From a checkpoint of a small transformer trained on Wikipedia: tied embeddings.
Each number is 200 + 30 x the weight over its row's rms, rounded and kept within 0 to 999. Layers, rows and columns count from 0. The size before them is the row's rms in percent of the matrix's.

# layer 4 MLP down (transposed), 256x64, rms 0.236, rows 198-247, columns 32-63
093,214,148,215,167,192,191,176,178,253,201,163,215,278,239,209,197,232,210,254,211,214,200,155,184,189,153,179,206,111,212,197,226
097,137,236,171,199,195,209,171,246,179,194,158,194,216,156,177,239,206,199,232,210,220,185,215,194,169,212,211,116,137,196,225,201
100,174,183,218,175,177,174,201,227,198,205,143,184,244,203,189,204,173,174,211,214,164,266,222,228,135,126,186,232,197,240,231,176
125,196,249,165,202,263,236,264,158,151,215,184,184,177,177,223,158,167,252,182,182,200,161,210,174,215,202,213,187,199,192,204,120
108,211,175,214,225,248,226,150,209,181,210,277,194,188,175,201,234,221,216,199,237,156,178,208,206,190,221,211,277,201,142,183,149
093,208,190,243,199,181,231,178,202,243,181,159,176,192,160,218,200,189,207,195,236,193,195,175,201,229,189,122,142,180,214,182,255
097,216,229,188,166,193,207,220,182,179,240,217,184,243,238,238,240,200,181,227,200,212,139,212,214,165,171,187,236,178,177,192,205
115,238,148,169,180,236,168,233,188,183,218,166,246,252,246,186,187,201,253,255,184,220,164,206,164,206,174,197,180,198,223,187,205
100,191,191,256,132,169,177,183,172,209,148,183,205,195,223,223,148,219,215,242,184,230,247,210,208,210,230,176,186,221,228,199,254
092,229,199,207,140,173,228,214,284,177,249,215,180,247,221,185,220,168,181,193,193,202,221,212,167,215,200,196,170,248,201,197,227
091,133,180,182,171,208,143,149,177,214,207,243,222,227,213,257,136,171,217,204,203,221,230,214,198,191,164,197,190,185,223,206,168
106,198,190,217,144,236,216,209,195,182,194,167,234,209,225,168,210,216,226,309,187,183,212,181,192,170,190,247,196,199,194,201,197
097,226,236,185,166,224,224,167,227,246,131,127,236,247,202,137,175,188,199,227,200,195,205,219,161,177,217,193,167,223,167,171,151
099,152,199,229,198,211,217,189,188,188,197,177,167,201,220,229,238,191,241,181,174,196,219,215,259,216,215,243,213,204,219,207,159
098,238,160,203,161,243,183,206,196,179,229,289,242,219,185,198,162,224,192,149,149,211,162,230,175,183,177,202,211,201,212,166,169
104,239,211,176,186,206,170,164,224,231,223,231,248,222,160,223,177,198,182,167,188,193,196,160,184,165,227,186,269,236,172,185,175
095,215,159,231,161,222,230,195,214,149,231,205,205,254,236,220,223,200,135,174,192,193,236,209,178,153,215,229,210,275,205,216,171
105,202,185,235,196,201,150,226,205,179,164,278,220,199,228,193,221,190,236,236,238,220,173,189,173,214,239,152,192,197,226,149,200
110,193,197,257,219,179,186,228,228,215,184,177,176,173,212,199,209,148,213,237,229,172,270,202,236,207,219,179,241,246,196,170,170
098,219,155,204,225,197,171,162,208,229,189,208,176,170,191,214,175,175,192,202,187,236,184,188,208,224,215,215,305,224,185,231,226
106,161,191,245,189,199,227,162,188,206,219,246,121,213,176,180,153,226,172,189,191,231,139,175,197,228,207,231,204,198,219,222,203
089,160,233,257,211,192,170,173,192,209,171,200,212,227,186,180,265,213,225,177,212,206,218,158,172,264,154,253,215,199,230,217,194
093,211,220,225,209,238,236,231,199,244,154,176,165,191,213,214,158,238,240,247,150,208,204,200,196,156,248,208,171,190,213,186,150
100,212,193,200,196,198,238,186,212,214,179,117,194,200,163,233,158,194,210,239,214,192,201,210,185,185,157,225,226,155,151,202,205
092,194,181,158,201,237,177,181,228,231,215,169,269,186,204,227,229,195,218,166,196,233,185,214,166,190,212,181,238,146,190,201,204
093,220,185,271,187,173,220,200,218,197,238,178,184,139,180,228,178,235,290,204,190,208,232,206,173,181,189,133,191,185,200,205,240
095,162,248,244,256,254,193,122,237,164,184,183,210,169,204,206,201,190,166,178,161,210,208,208,208,232,248,232,203,171,203,192,166
098,204,199,214,175,211,168,187,177,277,180,181,209,179,128,185,213,249,142,193,242,219,224,223,181,187,231,173,208,219,193,240,238
088,187,202,167,223,224,214,236,207,260,171,175,190,195,238,211,174,247,184,240,153,243,220,274,147,171,187,201,207,167,178,215,153
087,198,219,264,242,234,252,220,162,199,169,239,190,171,201,190,176,160,192,232,175,206,167,240,218,213,197,191,137,230,207,192,192
096,162,197,163,184,227,266,201,156,234,182,227,214,194,195,198,226,207,172,156,219,270,210,247,170,168,187,176,176,190,160,184,167
119,204,173,153,232,182,226,181,262,140,171,160,152,140,205,153,214,174,132,235,192,206,233,206,231,199,191,210,200,249,215,154,205
101,183,210,170,183,189,185,203,231,236,206,146,267,202,183,177,134,175,188,211,214,255,169,168,216,176,213,229,222,187,231,206,224
086,183,191,234,192,143,148,226,157,207,266,201,217,213,198,243,246,214,213,203,210,191,174,237,187,217,240,214,192,233,182,247,176
119,149,216,205,212,197,192,191,187,193,159,228,190,202,199,226,208,164,159,180,236,191,173,190,221,223,163,186,256,170,186,278,202
100,236,177,221,216,207,212,170,217,176,246,206,149,177,212,190,199,190,215,209,183,105,180,215,205,185,224,188,134,209,231,196,164
107,176,239,179,218,193,204,202,158,269,169,220,177,241,198,252,211,217,183,172,191,269,186,200,213,217,191,206,141,177,179,202,244
106,223,156,177,183,187,234,177,260,216,218,213,164,237,204,181,180,141,225,220,245,176,194,178,184,194,255,197,217,213,225,185,173
098,200,195,186,213,163,266,196,205,189,191,194,220,186,166,159,177,271,162,197,252,178,149,202,181,262,196,166,196,161,212,192,159
096,257,230,263,165,154,191,149,243,201,197,180,212,223,220,180,199,168,214,251,184,150,178,183,214,215,226,207,193,165,162,203,197
101,165,214,211,205,220,238,195,170,272,172,160,195,204,196,241,215,181,194,157,145,232,196,225,244,230,228,173,263,138,172,258,157
087,194,229,164,167,155,220,211,188,239,195,194,180,197,190,193,179,167,160,205,240,190,260,191,265,154,199,186,181,171,143,172,226
098,238,155,222,220,207,160,182,249,217,252,169,189,199,199,171,203,132,219,228,203,190,214,245,275,212,211,194,199,208,191,163,230
102,206,161,204,179,215,206,229,188,222,145,201,221,205,216,134,160,238,127,205,187,191,237,178,238,207,220,234,291,156,233,246,212
093,245,172,156,214,204,201,167,185,192,252,262,218,267,197,184,168,213,179,191,153,143,222,194,165,213,231,207,198,221,200,194,156
086,166,182,195,237,155,140,173,214,157,208,249,158,168,188,167,232,209,165,230,226,236,154,158,198,212,194,235,216,204,188,187,152
082,209,135,242,217,211,195,135,173,192,173,163,198,195,207,192,157,182,213,193,178,217,223,222,243,152,238,230,175,262,211,167,180
091,215,225,209,150,257,169,235,232,197,196,179,206,241,137,223,186,163,163,187,223,161,153,192,223,137,173,223,181,188,160,176,198
085,199,196,205,220,195,213,214,169,222,152,233,188,189,141,230,202,226,150,154,239,230,240,258,231,154,171,227,197,266,159,191,201
107,162,163,167,199,189,232,240,186,215,169,191,206,197,239,192,235,214,219,146,198,208,232,174,239,229,165,197,229,200,227,207,220
# layer 4 MLP up, 256x64, rms 0.248, rows 199-248, columns 32-63
095,167,176,215,226,189,140,192,227,197,203,135,181,170,190,215,222,225,221,251,186,189,212,170,164,251,228,230,189,146,186,128,239
104,194,210,161,172,211,178,157,212,185,223,164,189,154,229,214,228,179,203,178,223,187,228,240,239,286,194,237,206,166,247,179,236
118,164,237,235,188,175,165,235,218,216,182,161,230,202,165,208,215,205,169,215,198,232,108,198,146,212,225,159,230,219,229,152,217
104,141,159,198,186,172,170,291,152,198,208,174,180,192,214,236,226,147,189,202,198,220,222,224,230,174,192,143,219,197,182,252,231
092,172,190,211,170,174,222,255,206,234,222,147,150,211,179,233,195,156,206,230,198,218,215,232,173,189,225,230,214,210,233,183,159
105,243,231,186,218,225,233,211,112,217,226,201,200,225,223,201,218,232,185,221,191,250,169,203,178,186,220,200,194,233,206,220,191
118,220,159,169,166,169,162,235,221,200,193,168,185,219,174,264,204,218,176,232,200,229,172,227,226,186,244,197,228,193,180,209,239
102,242,213,195,205,176,227,161,224,159,184,187,216,184,232,218,244,215,214,171,189,222,130,132,176,236,178,238,212,234,240,188,191
096,141,189,157,192,231,206,278,147,200,227,207,207,149,172,182,269,189,203,169,242,204,194,200,175,233,213,183,199,186,231,160,219
086,207,227,225,217,218,172,181,175,193,234,212,159,207,152,205,176,228,154,209,232,233,241,145,163,182,227,213,245,188,161,132,242
114,191,220,188,195,215,248,249,130,203,253,202,245,175,210,222,190,216,194,225,217,198,178,222,175,250,155,224,206,189,228,191,145
099,149,166,154,166,202,179,194,185,252,211,196,211,193,234,213,228,181,171,168,167,237,208,247,194,211,197,185,206,202,195,200,178
102,174,234,159,247,176,137,240,155,197,270,196,227,153,199,182,196,224,174,150,257,218,208,188,165,208,206,183,190,196,198,211,229
109,207,238,187,208,172,190,197,227,227,219,187,155,178,242,208,191,215,168,195,245,223,162,200,167,238,195,151,197,205,154,201,274
111,229,168,200,200,198,198,237,146,222,218,160,201,172,228,186,219,191,188,223,152,231,222,182,237,205,199,232,229,201,224,222,178
093,244,191,249,202,191,174,159,185,188,201,213,164,189,161,204,258,217,203,163,207,202,189,101,201,226,184,213,229,159,193,154,240
105,191,204,246,214,212,184,221,158,185,233,170,255,194,221,262,183,178,188,215,182,221,180,212,213,225,182,168,187,166,213,179,228
109,181,180,202,184,165,213,223,205,202,218,178,215,232,243,220,204,231,196,160,177,201,156,231,228,270,233,169,192,167,252,184,180
096,201,230,173,202,191,190,201,244,228,192,200,154,185,155,230,243,215,197,197,199,264,209,206,230,233,213,169,212,213,179,237,211
112,176,150,182,204,189,257,189,179,195,216,170,221,186,194,219,193,165,195,185,203,224,129,233,133,164,182,156,217,226,223,216,255
084,206,238,216,176,217,210,174,164,151,229,200,203,230,180,240,165,236,153,207,191,206,145,205,201,135,184,167,222,233,139,160,242
087,244,213,161,190,199,225,172,212,211,176,156,219,246,217,217,228,183,210,219,189,233,157,144,157,299,195,199,187,218,210,237,174
105,165,172,180,184,241,232,141,202,180,196,159,250,216,174,217,228,213,194,203,257,195,147,199,196,242,222,228,250,177,197,184,235
096,223,254,194,211,257,224,228,213,167,208,192,235,165,203,252,267,229,197,152,221,212,177,196,197,166,172,177,220,206,162,144,210
096,241,192,186,221,173,148,216,158,207,254,196,147,184,174,210,225,181,209,198,191,208,140,246,191,246,198,237,218,192,199,140,171
101,193,237,193,227,139,150,239,192,153,261,208,242,196,203,198,218,186,180,186,214,213,192,165,172,257,245,182,191,192,194,174,259
098,178,195,134,200,210,198,174,200,197,280,175,246,206,193,219,194,195,201,150,201,191,170,204,193,180,194,169,222,217,203,223,228
091,196,201,216,205,182,243,251,198,180,262,212,169,213,181,201,205,170,187,182,181,235,196,228,117,172,213,221,223,164,127,182,182
086,183,226,179,184,243,237,236,155,209,220,178,192,197,193,264,203,202,195,210,200,233,185,224,223,187,253,193,201,180,187,216,256
093,158,214,222,171,256,220,163,200,186,186,190,227,222,176,214,216,216,207,202,184,184,187,184,194,274,224,181,243,217,262,172,242
106,241,227,208,227,226,186,232,242,172,233,149,255,185,190,230,228,214,176,217,183,199,234,201,239,204,207,156,182,168,190,165,222
097,188,224,258,251,198,219,241,215,171,226,209,202,221,181,213,271,201,196,203,195,211,220,207,164,261,225,177,178,186,219,191,170
100,220,163,200,182,211,176,193,208,208,221,181,228,203,245,192,223,169,185,171,183,214,217,201,212,221,197,152,221,224,168,256,193
122,238,180,179,211,230,215,243,228,174,244,215,218,184,182,181,195,223,160,189,136,216,136,195,151,234,229,219,215,203,240,232,165
099,255,196,202,171,122,182,181,243,208,232,188,156,211,265,257,187,157,152,154,208,197,162,244,168,221,187,202,204,176,169,187,205
113,189,206,201,236,213,233,231,155,189,190,162,202,146,218,246,230,182,204,190,185,215,176,205,173,227,201,139,221,187,168,183,239
105,218,251,150,210,266,185,155,180,214,269,188,207,223,220,257,206,174,180,233,240,231,218,157,198,204,186,152,191,185,205,229,202
096,225,220,215,196,185,160,169,179,191,224,222,139,179,219,231,198,183,137,225,140,206,182,173,255,211,198,232,238,194,219,132,229
102,177,175,229,208,219,194,184,139,177,243,180,207,179,179,201,197,206,215,232,130,201,191,219,207,192,215,213,273,153,219,134,236
105,184,226,208,252,218,227,140,159,217,189,205,231,216,195,208,219,160,167,190,201,216,238,151,189,205,253,170,233,205,206,195,231
087,170,206,180,219,218,204,197,212,220,214,194,184,196,219,199,210,242,200,253,208,198,183,152,181,234,245,234,238,204,216,186,171
095,177,259,172,214,194,220,265,168,233,220,205,210,138,180,203,261,208,154,158,213,245,195,160,185,213,176,152,173,212,189,173,244
092,187,241,191,239,188,199,216,202,190,215,197,169,217,180,256,270,161,187,175,274,239,192,162,184,180,159,168,149,226,209,141,252
094,177,205,231,232,159,188,213,217,162,269,215,188,231,215,219,233,265,190,193,186,196,186,186,233,232,198,194,169,199,211,163,209
100,216,193,198,246,195,195,159,173,199,285,202,201,163,232,196,190,214,186,207,233,230,197,212,180,223,228,208,214,244,162,161,240
089,176,188,204,196,205,258,258,161,197,226,208,118,190,191,217,204,237,216,194,204,205,197,218,202,221,210,172,233,215,158,191,244
096,185,176,193,192,249,192,226,234,201,220,163,210,183,197,225,206,189,216,256,193,182,205,159,146,255,272,182,176,192,222,184,212
090,228,222,194,213,187,245,159,215,130,248,174,180,188,214,186,203,180,195,242,159,182,155,188,208,285,260,185,239,137,181,170,199
105,256,185,233,227,177,159,203,188,179,202,208,235,142,193,214,185,192,171,176,198,216,237,213,137,182,228,174,213,148,198,194,214
122,152,188,214,231,211,226,149,185,170,237,209,200,180,235,240,209,188,174,159,207,197,151,166,233,247,258,168,215,217,209,175,190